Part of a small language model's weights.
Architecture: RMSNorm before each block, no biases in attention or MLP, tied embeddings.
Training: a variant of Adam for these matrices, 156M tokens.
Each number is 128 + 24 x the weight over its row's rms, rounded and kept within 0 to 255. Layers, rows and columns count from 0. The size above them is the row's rms in percent of the matrix's.

# layer 4 MLP gate, 512x128, rms 0.158, rows 465-511, columns 0-127
size [ 92  82  98 102 101  83 102  93  90 106 101  92  93  97 118  96 106  87  99 110  98 101  95 105 113  94  98 107  98 101  98  98 101  82 111 104 110 110 103  93 104  96  96  93  96 101 118]
[[119 121 122  89 144 135 120 128 137 142 143 138 172 126 131 103 134 138 113 129 171 125 157 149 184 121 141 103 150 121 139 165 127 162 134 103  96 112 170 123  94 127 138 132 102 107 124 126 167 184 143 181 117 136 138 111 163 152 160  81 144 158 103 120 130 120 136 137 158  81 111 124 127 145 105 130  61 108 153  91 125 121 112 148  99 141 128 104 154 125 118 101  80 146 159 138 145 146 114 116 144 112 108 118 108 117 122  97 209  98 139 117 142 149 115 105 142 128 131 100 103 111 103 117 147 155 164 124]
 [162 139 160  83 117 140 137 122 124 116 138 157  98 172 113 163 131 136 144  98 162 132 104 129 147 143 128 148 101 117 195 134  99 142 111 103 118 156 128 136 129 130 132 174 104 139 113 110 123 128 150 175 146 146 153 108 195 105 171  96 154 139  98 138 139  89  65 167 130  93 106 129 149 124 125 144 143 158 156 126 102  99 158 116 107 135 129 106 123 159 127 122 115 135 160 110 167  53 155 142 134 105 117 126 121 150 151 154 124 144 139 127 183 114 108 132 117 123 136 117 132 111 130 126 144 126 104 106]
 [106 132 155 123 167 104 146 137 122 115 106 122 114 150 111  99 133 107 160 115 148 125 141 139 107 129  99 123  91  98 120 130 146  97 123  97 123 123 127  90 106  78 120 118 101 116 105 190 145 152 134 131 112 118 147 143 174  91 154 126 154 147 105 113 145 122 148  86 149 163 118 132 143 118 125 145 114 110  82 141 155 107 164  95 109 171 120 124 173 122  95  96 121 112 155  74 113 149 162 163 157 104 137  72 135 109 154 114 146 100 146 149 130 141  99 154 129 151 115 121 133 171 138 156 134  75 106 112]
 [117 192 109  95 128 123 103 125 117 162 124  54 128 146 127 138 142 134  96 175  69 110 137 145 109 118 129  98 176 126 141 157 165 167  98  99 128 123 145 126 106 134 111  93 149  92 124 114 117 129 185 129 141  92 160  91 131 115 119 113 128 116 137 141  88 138 133 151 138 130 147 109 113  96 114 168 127 124 177 143 131 133 130 116 134 110 125 153 100 131 100 134  96 119 119 114 125 140 143 128 123  84 111  85 103 112 168 119 111 156 123 105 125 170 141 118 149 113  85 100 123 128 131  93  97 131 149 166]
 [113 132 131  96 128 146 104  82 142 132 160 184 116 129  93 146 144 129 150 143 113 125 107 143  79 124 147 130 128 115 108 141 123  95 115 120 151 117  91 137  80  93 133  87 131 101 156 123 101 160  78 115  93 152 122 137 133 118 112 151 122 156 121 109 120 114  75 107 106  82 154 194 141 141 133 129 116 126 138 141 113 115 130 111  90 118 129 105 113 122 101 107 118 147 124 131  70 115 170 105  86  95 121 114 122 126 106 110 127 135  77 112 144 175 123 144 123 136  99  92 138 112  93 148 159 131 158  93]
 [156  94  97  83 128 118 150 155 107 104 149 128  95 115  94 117 134 122 130  87 142 149 134 113 129 133 149 121 144 146 118 155 153 105  93 125 142 169 137  90 128 173 157 106 140 136 128 118 146 122  77 132  94 146 119 167 116 143 167 152 114 128 102 139 111  90 155  92 170 114 150 127 122  93 152 166 140 140 120 149 159 146 136 144 112 108 107 104 146 105 143 128 146 141 127 107 134 103 127 152 174 105 130 202  91 124  89 138 149  80 104  80  98 134 122 116 157  91 138 138 161 156 136 149 140 140 143 123]
 [137 113 134 100 136 119 145 103 121 105 109 131 122 144 119 125 102  94 110 100 100 142 177 141 114 101 105 122 135 129 115 130 124  86 152  98 148 141 145  90 169  65  80 101 121 137 139 147 165 142 196 147 134 142 130 116 142 148  73 106 195 172 155  81 154 126 121 132 176 106 131 101 145 113 112 131 135 146 114 136 165 115 116 107 127  95  89 122 139  97 150 134 126 112 153 135 131  98 114 128 138  88 141  85 147 109 127 119 142 107 104 129 126  93 111 115 145 142 122 144 136 153 123 109 116 144  86  95]
 [121 101  88  97  64 110 129  90 121 108 134 144 176 137 118 119 155 141  95 125 128 105 122 118 142 163 112 138 123 153 113 161 121 123 145 145 129 115 174 121 150 101 160 136 144 177 127 160 104 110 139  94 150 118 117  98 178  66 165 123 123 114 149 134 149  99 120  76 125 107 157 125 120 101 130 111 101 108 133  98 108 157 144 133 101 115 140 122 149 126 164 100 107 150 135 116 147 145 116 157 116 105 106 142 148 140  94 116 136  90  85 127 173 149 120 128 170 124  80  96 143 120 142 125  92 115 115 101]
 [113  96 163 101 131 155 139 140 101 111  84  96 130  85 152 146  99  97 111  94 116 150 126 135 161 149 144 114 109 113 107  95 118 105 102 109 115 138 170 145 139 155 133 135 114 139 150 139 132  81 144 180 112  87 138 152 140 132 123 106 126 118  82 171 114 119 100 123 104 146 127 115 179 124 140 111 107 111 134 150 107 155 143 161 142 148 116 134 154 155 127 121 130 159  88  67 135  97  79 160 156 117 141 174 133 134 109 112 124 146 131  64 115 125 103 127 157 133 160 132 133 166  99 125 111 141 102 138]
 [125 137 118 135 150 105 137 107  82 141 131  92 139  61 107 154 147 141  84 119 117  89 159 152  90 156  81 113 142 131 141 150 146 148 125 107 116 171 146 122 123 103 146 137 178 134  86 124 169  89 167 143 140 102 131 168 141 135 119 114 155 122 109 101 131 103 117 126 123 110 116 115 112 129 103 145  98 158 156 149 102 131 130 155 145 124  74 139 150 123 136 131 138 114 104 127  87 157 130 156 127  95 171 132 129 127 109 143 148 137 116 129 163  98  84 104 126 140 102 133 101 143 179  87 112 132 171 153]
 [149 172 114  75  82 171 110  90 138 183 124 142 104 106  99 129 154 126 181 141 112 140 129 141  89 123 118 123  95  92 160 156 133 115 103 114 142 153 109 127 127  93 128 120 155  98 157 167 119 117 163 117  99 156 108 159 140  86 109 134 131 137  85 127 124 125  80 104 157 107 155 148 124 107 150  96 110 120 148 160 132 163 125  87 112  91 132 128 112 120 146 125 129 102 142 158 117 159 112 126 151 114 156 129 145 117  98 147 114 121  80  94 101 150 130 161 150 156 118 134 153 116 112 144 115 121 112 163]
 [ 78 149 132  72 106 134 118 121 119 133 129 147 149 140 131 127 159  95 131 122  94 126 154 114 139 138  89 117 163 148 125 144 182 139 120  96 141 116 109  93 127 138  97 111 145  91 156 126  84 136 163  97 152 170 164 144 113  93 123 104 145 149  98 108 131 103 157 128 108 144 128 121 148 147 120 107 147  66 154 144  81 131 164 145 131 119 113 109 102 132 107 183 151 111 105 140 123  86 167 143 150 157 134  85 135  94  93 143 155 129 110  98 172 145 129 119 121 143 111 143 130 106 165 136 147 101 127 134]
 [122 146 146 117 122 138 142  33 113 122 146 161 136  89 153 138 161 118 156 114  98 150 117  99 137 145 146 138 139 161 119 122 131 141 150 140 174 116 129  97  90 129 168 120 107  95 124 173 132 149 154 111 126 130 142 110  79 112 125 111  93 150  96 114 119  88  79 125  88 112  88 130 128  98 160 110 157  98 116 144 108 115 119 125 112 126 135 142 113 114 130 114 124 123 140  98 141 103 145 120 167  81 112 145 126 110 147  83 131 176 154 133 152 115 137 190 149 152 127 123 132 127 111 168 128 104 141 138]
 [151 134 155 125  96 117 137 164 138 110 191 113 144 103 112 123 136 150 146  89 130  84 102 116 114 163 106 134 127 127 120 164 134 178 157 150 133 171 126 141 139 112 157 137 112 120 138 124 138 143 121 111 162 165 144  87 146 125 126 154 126 139 106  97 159 136 119 149  97 120 115 164 154 127 104 125  95 109 140 116 139 130 170 112 128 116  95 178 143 141 164  91 130 101 173 146 160 167 170 109 119 116 147  96 132 120 122 139 141 124  89 128 147 101 140 161 194 123 127 149 145 157 168 153 142 176 144 134]
 [129 122 121 119 163 113 106 118 147 140 138 153  89  77 156 137 112 114 197 126 137 111  93 155 106 100  97 118 150 142 131 139 159 155  83 120 131  84 114 145 177  81 124 122 126 140 110 142 164 109 114 163 117 149 128 143 105 146  89 136 108 161 106 147 134 121 111  98 122 122 127 150 163 123 143 130 163 123 117 134 129 167 114 121  71  92 102 138 154 158 105  68 102 119 160 169 118 135  92 127 139 102 122 140 141  97 118 149 131 112 141 141 172 139 138 116 172 149  96 119  92 141 135 157 112 129 131 109]
 [ 98 151 157 123 123 145 131  99  87 103 169 128 156 126 141 128 150 142 129 108  82 122 141 172 143 137 128 143 117 118 112 110 176 183 111 121 116 120 156  92 113  97  94 148 144 129 100 153 121 129 107 147 176 114 135  84  88 142  94 125 138 159 110 136 132 131 136 143  70 130 120  81 130 169 155 140  92 142 145 160  83 128 122 117 131 124 111 151 107 124 147  95 149 111 151 164 128 124 143 119 145  80 136 118 137 102  62 129 126 150 111  96 130 131 118 131 189 137 135 123 115 129 100 146  84 116 130 146]
 [140 120  88 117 122 179 131 127  71 143 118 138 103 162 127 137 100 177  97 146 112 149 151 147 130 118 137 158  85 115  82 148  99  94 129 147 102 140 115  85 133 152 167 147 120 117 132 145 117 127 103  95 106 180 111 146 112  95 141 133 121 101 123 156 131 166 117  88 130  98 146 143 114 109 139 107 116  92  96 144 108 165 109 152 167 109 144 111 130 152 109 123 108 117 154 146 133 143  85 145 170 133 123  90  85 163 134  83 139 138 119 134 150 119 132 159 114 156 113 138 160 140 147 176 116 108 154 124]
 [137 147 124 121 128 145 172 170 128 132 121 150 119 150  96 168 113 150 102 120 101 122 148 132 135 133 110 152  91 107 127 119 189  97 122 123 131 113 131 160  87 185 182 100 149 135 109 143  98 104 102 110 136 153 125 139 136 144 131  83 139 106 123 128 130 154 156 152 151 130 182 110 116 116 106 110 105  93 132 125  93 100 118 158 118 125 105 143 137 137  79 145 127 123 143 123 116  77 139 150 171 147 115 130 146 162 141 116 105 145 159 148 106 117 143 139 150 163  83 162 156 121 180 149 112 141 175 134]
 [168 160 101 135 141 149 130 106 112  91 123 132 109 112 169 113 165 130 100 116  97 140 123 153 115 174  80 123  92 120  75  96 126 141 136 132 134 127 141 127 163  96 145 116 139 128 145 169 147 118 137 127 107 125 147 162  72 102 147 100 154 122 129 120 171  97 127 102  86 107 103  78 136 105 164 162  83 108  98 144  86 151 135 117 139 113 115 119 158 102 168 131 140 139 157  95 142 127 152 175 131 119 143 124 109 116 107 111 123  84 152 145 127 131  91 116 132 152  88 120 122 129 103 152 125  88 126 124]
 [125 162 107  93 138 119  98 101 141 110 136  95 117 129 166 148 129  94 152 162 133 105  88  96 143 184 148 101 103 117 130 154 151 111 112 109 133 127 152 128 105 107 123  93 108 134 129 132 104 156 148 155 189 157 130 146 132 113 168 114 155 127  94 135 122 124  98  82 134 133 141 144 157 152 133 136 115  80 132 157 128 114 107  99 134 150 106 112 140 148 160 100 151 124 129 114  98 126 116 135 163 114 125 117 125 110 137 115 164 138  71  83 120  97 109 158  82 103  68 148 125 161 115 148 131  90 108 100]
 [128 125  88  68 119  89 147 119  94 112 142 141 128 134 124 155  96 112 169 170 109 107  86 111 127 111 116 123 148 117 114 150 168 147 126 171 114 133 126 136 155 124 151 116 119 129 106 136 128 103 162 155 151 107 169 112 169 162 156 105 145 129 121 124 136 139 123 110 123  95 140 104 112 139 140 176 101 115 123 154 138  86 138 128 139  98 139 139 112  76 127  95 129  68 115 134 134  99 153 107 143 119 124 158 119 162  63  93 115 129  95 124  87 105 142 138 104 103 114 113 140 128 178 113  81 146 127 143]
 [121 117 122 147 129  84 111 112 193 172 115 153 121  96 136 109 106 132 130 136 152 152 115 122 177 138  89 110 132 116 129 110 172 148 138 104 138 117 175 136 110 156 109 137 176 109 112 190 111 138 133 143 125 110  99 159 106 159 153 103 163 162 141 100  80 105 150 140 103 179 146 109 109 106 165 119 138 113 160 173 131 142 112 118 116 105 117 119 133 118 123  97 135 117 136 141 113 107  96 115 151  96  94  95 100 138 134 105 139 117 147  99 129 128 140 147 109 136  95 164 144 150 116 122  93  81 151 118]
 [142 103 177 103 149 141 147 163 120 161 161 132 132  99 112 196 115 113 101  98 124 151 124 151 117 127 127 171 156 126 134 152 113 167 130 133 105 152 135 118 106 137 132 127 141 117 121 125 141  79 112 130 152 143  99 154 153  91 118 122 146 127 129 109 106 143 153 133 156 119 118 102 113  91 146 114 100  80 107 137 113 141 144 108  82 140 130 152 148 157 166 113 157 125 115 125 172  79 173 126 171 122 127 142 168 133  85  99 129 138 180 128 144 146 113 158 104 148 122 122 119 167 163 105 100 140 136 175]
 [163  96 113 116 134 118  94  98 124 111 122 130  92 127 120 154 152 138 159 102 153  79 119 133 122 135  92  74  95 131 137 152 113 144 155 132 150 131 149 137 139 103 110 112 141 140 101 155 101 162 132 144 122 173 137  92 139  51 145 146  94  99 119 164 142 103 139 125 104 107 148 137 147  92 126 130 120 119 120 144 101 163 119 118 145 116 104 120 108 156 140 140 153 128 118  88 114 113 140 140 138  74 136 106 115 105 186 148 132 156 130 132 129 143 170 117  84 105 153 190 160 144  95 119 139 140 152 110]
 [ 96 151 106 123 148 127 108 139  97  95  84 109 139  86 140 113 146 105 128 154 146 109 126 122 110 149 103  89 133  77 148 129 126 130 136 124 105 137 140  84 146 111 124 119 190 123 149 148 137 147 139 103 133 156 115 107 148  65 152 102 161 143 130 130 109 104  86 136 165 153 151  87 120 165 156 143 156 117 107 125 124 131 117 146 119 115  91  78 162 111 140 132 142  92 105 104  78 119 137 159 131 114 158 107 116 129 127 110 151 120  92 133 145 151  63 129  95 117 147 116 106 120 100 129 147  81 113 120]
 [ 90 183 116  71 110 116 102 126 156 145 154 124 128 114 107 165 139 115 152 156 144 108 135 166 133 121 121  96 153 124 172 173  99  64 102 158 135 162 150 111 168  93 108  97 142 117 145 138 121 150 132 151 155 157 100 129 153 111 125 111 163 143 117 134 118 114  99 121 151  98 128 122 130 149 114 105 139 134 133 147  88 136 111 129 109 152 153 137 157 144 156 117  97 129 107 165 128 121 119 100  96 112 142 119 123  78  66 136 147 138 127 113 167 127 109 108  93 119 106 138 113  85  84 107 150 136 151 133]
 [ 95 132 123  94 129 136 122 135 152 170 130 146  95 143 136 144  82 107 128 137  94 137  82 138 136  79 107 141 182  83 124 132 106 101 127 147 125 154 131 122 119  60  94 134 115 130  80 148 103 142 158 146 116 138 138 120 145 106  91 106 119 106 106 141  93 127 138 156 143 153 141 136 109 110 107  88 116 103 131 130 116 131  97 128 135 121 124 103 143 122 131  90 100 118 115 143 172 141 158 112  90 124 130 124 138 149 166  97 147  89 112 150 110 125 116 107 129  73 107 112 144  94 112  61 171 132 123  99]
 [102 133  88  90 150 136 131 126  97  81 114  94 119 131  93 128 157 135 138 152 128 135 100 116 117 129 145  65 128  79 130 141 132 140  85 133 140 155 134 112  86 138 139 101 145 163 153 153 117 117 144 147 109 172 117 128 118 112 139 120 127 135 124 115 133 123 102  78 141 129 145 121 153 133 106 167 121 110 101 166  60 179 112 123 149 139 141 124 119  88 114 111 106 136 121  81 113 168 125 113 115  95 138 100  96 110 127 143 121  95 127 113 154 184  69 126 128 138 150 123 132  99 154 158 103 150 127 151]
 [123 146 140 153 175 115  89 122 151 137 125  96 122 134 133 145 140 132 120 160  91  81 144 119  73 127 137 130 125 137 122 139 107 145 131 121 155 162 129 154 131 118 155 137  92 142 144 144 123  94 118 104 117 145 150  74 151  98 143 123 112 144 105 116 147 166 134 162 136 128 122  88 116 116 157 116 128 108 149 175 121 141 122 130 123  75 109 121  81 131 163 112 145  90 149 116 164 126 121 166 154 151 176 177 125 145 124 150 118 140 139 133 140  88 143 164 142 128  80 129 172 138 162 100 167 165  83 146]
 [141 129 144  38  99 200 139  87 157  82 110 163 127 111 172 133 118 104 121 132 131  93 120 109 175 119 109 153 147 130 157 125  94 151 119 116 162 123 132 152 127  97 109 112 110 120 123 135 124 106 117 162 150 128 115 118 113 126 110  83 135 108 143 116  99 106 128 105 116 112 161 121 148 109 155 115  83 116 126 113 153  79 143 124 118 137 119 122 123 104 121  75 171 118 125 107 164 135 103 103 158 135  98 147 107 149 114  84 133 126 137 109 125 125 107 163  85 108 126 141 129 151 131 101 109  94 135 146]
 [119 146 131 129  81 101 136  91 167 114 107 113 161 125 162 185 129 130 143 108 183 143 125 161 105 116 123 133 127  84 128 128  92 132 145 134 117 110 123 155 128 131 119  97 133  84 134 102 181 154 137 138  61 162 137 123 115 114  94 106 140 133 131  73 110 127 147 133 136 112 129 120 126  96 112 113 139 122 129 102 101 116  86 142 138 166 132 172 134 134 100 143 135 161 147  95 119 102  94 123 178 122 132 145 129 157 125 181 112 108 103 136 119  75 182 113 136 142  96 131 115 129 106 108 116 134 106 143]
 [154 123 136 142 132 145 146 154  95 130 122 116 143  96 134 186 165  99  99  82 125 113 122 139 138 124 113  96 145 111 126 141 146 139 130 144  74  96 111 106  90 169 179 146 151 117 123 127 130 122 129 112 126 136 148 128 137 139 154 103 108 173 113 135 152 125 105 135 167 132 157 105 149 117 125 129 128  98 158 134 135 127 145 160  68 157 142 159 135 153  94 175 139 125 179 123 176 118 170 154 166 116 125 131 107  96  89 130 105  90 156 121 150 139  86 144  96 154 133 129 152 129 138  99 131  95 112 160]
 [138 144 125 102 130 124 135 144 124 139 124 131 146 147 104 137 106 120 111 143 150 138 118 143  81 170 126 108 137 124 126 123 180 114 140 106 107 134 151 149 110 118 102  50 137 116 125 136 146 152 111 109 143 156 149 188 167 137 130  86 141 139 147 129 101  80 134 135 128 132 120 116 113 108 189 140 129 128 134 148 136 111 138 148  88  93 120  98 152 151 161 104 159 128 139 152  83 139 154 179 140 133 139  99 164 159 128 144 192 103 129 131 133 169 144 136 133 102 148 159 145 136 110 147 145 112  78  81]
 [160 107 171 114 143 127 112  90 125 147 118 160 116 150 128 138 152 135 135 124 111 166 183 159  98 158 120 134 162 123 103 146 191 114 134 166 142 125 122 140 120 118 124 131 115 122  95 132 105 111 104 117 135  95  96 138  85 129 132 136 100  93 145 145 116 135  90  80 115 157 147 104 136 117 151 135 150 155  93 171 123 154 143 145 111 116 156 132 108 125 146 121 140 160 123 165 126 110 126 137 145 127 108 162 115  99 129 138 146 117 114  84 143 148 112 119 109 135 137 128 139 208 115 153  88 136 186  72]
 [121 128 161 156 200 126 130 112 139 127  89 100 156 124 123 119 144 138 165 141 114 121 125 126 137 145  95  70 114 106 132 127 148 124 150 113 159 145 118 104 134 110 128 121 110 128 119 127 190 111 142 152 113 163 127 108 133 109 115 137 141 100 137 132 117 151 119  82  96 148  85 105 153 133 137 122 101 155 113 162 156 121 157 133 133 132 124  93  94 128 137 115 129  90 120 120 160 127 110 152 139 144 103  78 100 120 132 151 121  99 136 133 113 182  60 102 131 139 153 145 173 166 119 152 177 183 137 130]
 [140 120 146  99 131 168 106 110 137 115  91 119 164 143  99 115 147 112 147 131 113 123 137 116 119 155 109 136 109 130 120  80 108 166 158 133 133 119 107 108 182  97 127  90 116 109 163 157 145 150 113 182  78 128 114  83 143 112 109  97 127 126  98 109  89 174 160 112 107 135 119 118 140 134 132 123 145 113 126 119 119 117  72 121 119 110 153 133  90 102 104  99 113 132  98 124 122 113 169 159 156 145 147 129 148 157  99 133 153 130  82  98  95 102 103 133 159 119 136 144 136  96  98 174 106 157 154  90]
 [138  95 107 143 105 124 122  93 170 117 104 152 132 118 152 125  98 130 153 132 153 122 130 125 116 175 125 108 140 116 160 125 114 140 119 130 135 127 182 120 119 131 144 103 132 130 114 131 113 106 147 164 149 172 150 105 100  58 147 112 122 116 131 119 107 117 101  49 134 181 136 158 163 130 119 110  97 112 204 145 160 133 158 120 139 140 139 128  95 173 142 133 137 134 150 137 163 102 163 129 139 117 167 102 134 122 124 138 144 101 112  92 155 123 117 144 110 115 124 148 167 139 115 178  95 144 145 146]
 [139 126 128  83 113 135 125 161 112 192 157 110 123 103 148 122 110 120 119 174 178 114 161 131 138 138 129  83 131 124 126 116 157 109 122  90 114 133 129 125 151 154  60 121 135 131 122 121  97 109 133 104 103  96 142 170 133 150 120  95 165 167 118 104 185 128 146 160 183  98 140 142 100 146 107 120 172  97 105 115 152  96 159 113 114 121 104 126 121 133 141 151 146 108 181 113 134  99  87 100 133 126 165 106 119 139 132 122 123 130 132 111 153 137 125 139 127 103  88 165 125 112 156 134  87 131 133 120]
 [127 142  99  96  87 155 116 123 114  87 104 124 133 121  93 145 161 122 118 134  91 128  76 132 142 138 113 128 138 138  80 155 155 143  77  99 108 175 123 120 113 129  82  77 167  87 136 147 124  81 131 144 123 104 141 135 110  86 138 106 132 168 102  79 126 140 128 110  90 155 163 147 162 121 143 135 124 102 155 116 171 109 130 120 131 161 120 148 134 112 161 100 113 111 123 109 119 119 143 144 135 102 129 125  93 126 135 123 135 103  86 106 130 108 119 104 126 141  80 111 130  94 114 172  93  93 120 138]
 [120 128 109 140 140 142 104 136  98 123 159 148 190 153 108 146 156 127 101 129 166 131 116 167 104 111 132  59 154 118 120 116 171 138 124 139 118  99 144 153 116 158 125 120 138  84 158 155 114 125 136 168 112 135 129 159 161 140 121 124 143 153 133 125 134 136  96 102 124 137 143  88 182  99 138 139  64 109 154 154  96 118 144 137  96 122 167 175 131 134 125 102 156 102 152  78 157 112 115 168 142 126  94 144 122 143 120 155 150 124 141 117 151 165 120 143 150 157 121 137 130 141 114 136 169 150 123 172]
 [140 128 157 155 186 122 119  90 113 169 121 122 176 120  82 148 113 125 118 120 122 133 111  89 139 105  65 105 138 122  91 140 138 116 150  86 142 154 120 111 118  93 132  99 119 104 121 131 124 147 123 189 115  91 122 165 129 171 127 114 131 128 119 112 103 128 103 123 134 139 105 133 142 121 194 141 153 153 107 147 115 112 156 150 118 114 129 155 122 100 143  85 101 129 128 124 100 141 116 158 128 128 110 144  73 120  93 138 126  72 130 127 128 139 100 123 110 137 113  97 119 158  94  89 110 184 135 116]
 [146 124 122 130 142 150 109 107 142 127 100 108 121 138 104 125 106 171 160 144  97 124 122 105 159  88 120 119 123 126 114  73 145 122 117 171 113 136 120 104  81  90 125 133 139 158  96 126  98 107 126 200 115 100 115  99 111 145 148 146  72 134 138 115  75 130 123 108  95 174 134  90 157 112 127 121 100 176 136 146 174 205 149 137 123 145 112 124 131 121 136  96 121 147 119 121 133 118 142 161 126 117 114 127 114 117 163 113 104 124 138 129 100 122 159 140 141  96 145 120 149 190 129 154 124 141 140 144]
 [130 114 167 131  86 143 119 145 132  90 114 123 101 130 125 167 132 149 108 132 156 133  77 123 113 131  89  97 121 116 155 119 180  94 107  97 129 137 131 122 134 115 127  79 138  94 112 119 146 130 114 148  99  82 136 103 155 130 124 119 127 134 138 122 124 111 142 152 162 163  95 119 110 157 153 102 126 101 122 147 147 116 150  79  98 148 122 105 126 112 181  50 135 107 136 155 146  89 107 119 174 108 106 118 138 139 131 133 142 160 124 111 133 139 169 142 116 142  84 143  90 102 122 134 100 116 122  68]
 [147 112 118  68  93 115 132 101 112 145 138 106 134 127  71 135 149 151 155 132 134  87 112 147 107 158  97 120 152 139 148  90 136 129 149 114  93 104 116 138 125 106 120 112 142 138 101 121 142  65 133 142 112 137 156 167 130 134 143  99 162 117 104 145 134  93 123 116 135 112 165 137 137 120 158 192 125 124  69 179 108 107 126 120 114 128 154 144  92 114 124 106 123 131 150 110 145 143 133 131 155 111  94 137 140 127 110 102 179 118 104  62 160 174 106 166 145 130 126 128 157 111 102 150 144 128 116 134]
 [105 112 134 119  95 124 150 123 128 101 144  88 130 132 125 119 159 157 127 112 145 130 164 132 167 145 128 117 141 137  98 181 173 144 156 124 129 127  66 118 148 145 122 172 129 106 131 110 136  89 179 129 169 143 138 121 145  89 166 129 178 133 121 133 120 107 179 141 148 136 109 112 113 137 111 160 141 140 116  64 104 130 143 160 113 113 116 164 153 142 100 119 100 112 148 119  91 109 157 132 144 157 113 137 130 187 133 122 135 132 115 117 167 118 140  93 161 135 109 106 143 136 169 113 138 135 185 114]
 [ 86 149 148 127 135 120  94 132 109 104 115 118 132 116 175 173 114 129 141 122 119 129 149 164 163 126  95 109 126 137 120 138 102 137 138 123 124 133 118 148 145 101  81 152 121 158 147 145 133  80  94 155 143 114 111 141 139 187 132 122 112 140 112 127 110 172 120 130 117 124 134 145 142  99 112 131 110 147 121 152 162 155 119 151 149 156 174 135  80 104 150 155  96 102  90 129 143  78  75 151 185 143 143 154 137 118 136 128 144 160 145 113 105 127 138 180 162 157 187 133 138 141 147 168 105 139 124 133]
 [179 109 133 112 104 109 125 112 133 113  84 125 122 170  94 107 134  94 104 130 139 126 119 143 131 110 171 133 115 106 171 106 120 132 104 111 146 114  90 129 177 110 111  88 141  74 170 130 125 102 138 165 121 175 111 165 169 111  98 112 161 144 118 109 138 126 126 126 146 124 142 139 165 127 142 119 102  92  84 141  90  67 176 136 116 139 117 110 173 160 128 106 147 113 107 117 123 133 135 150 140 109 118 131 115 152 142  89 135 137 145 140 133 122 112 145 145 178 106 141 109  81 107 166 156 132 126 130]]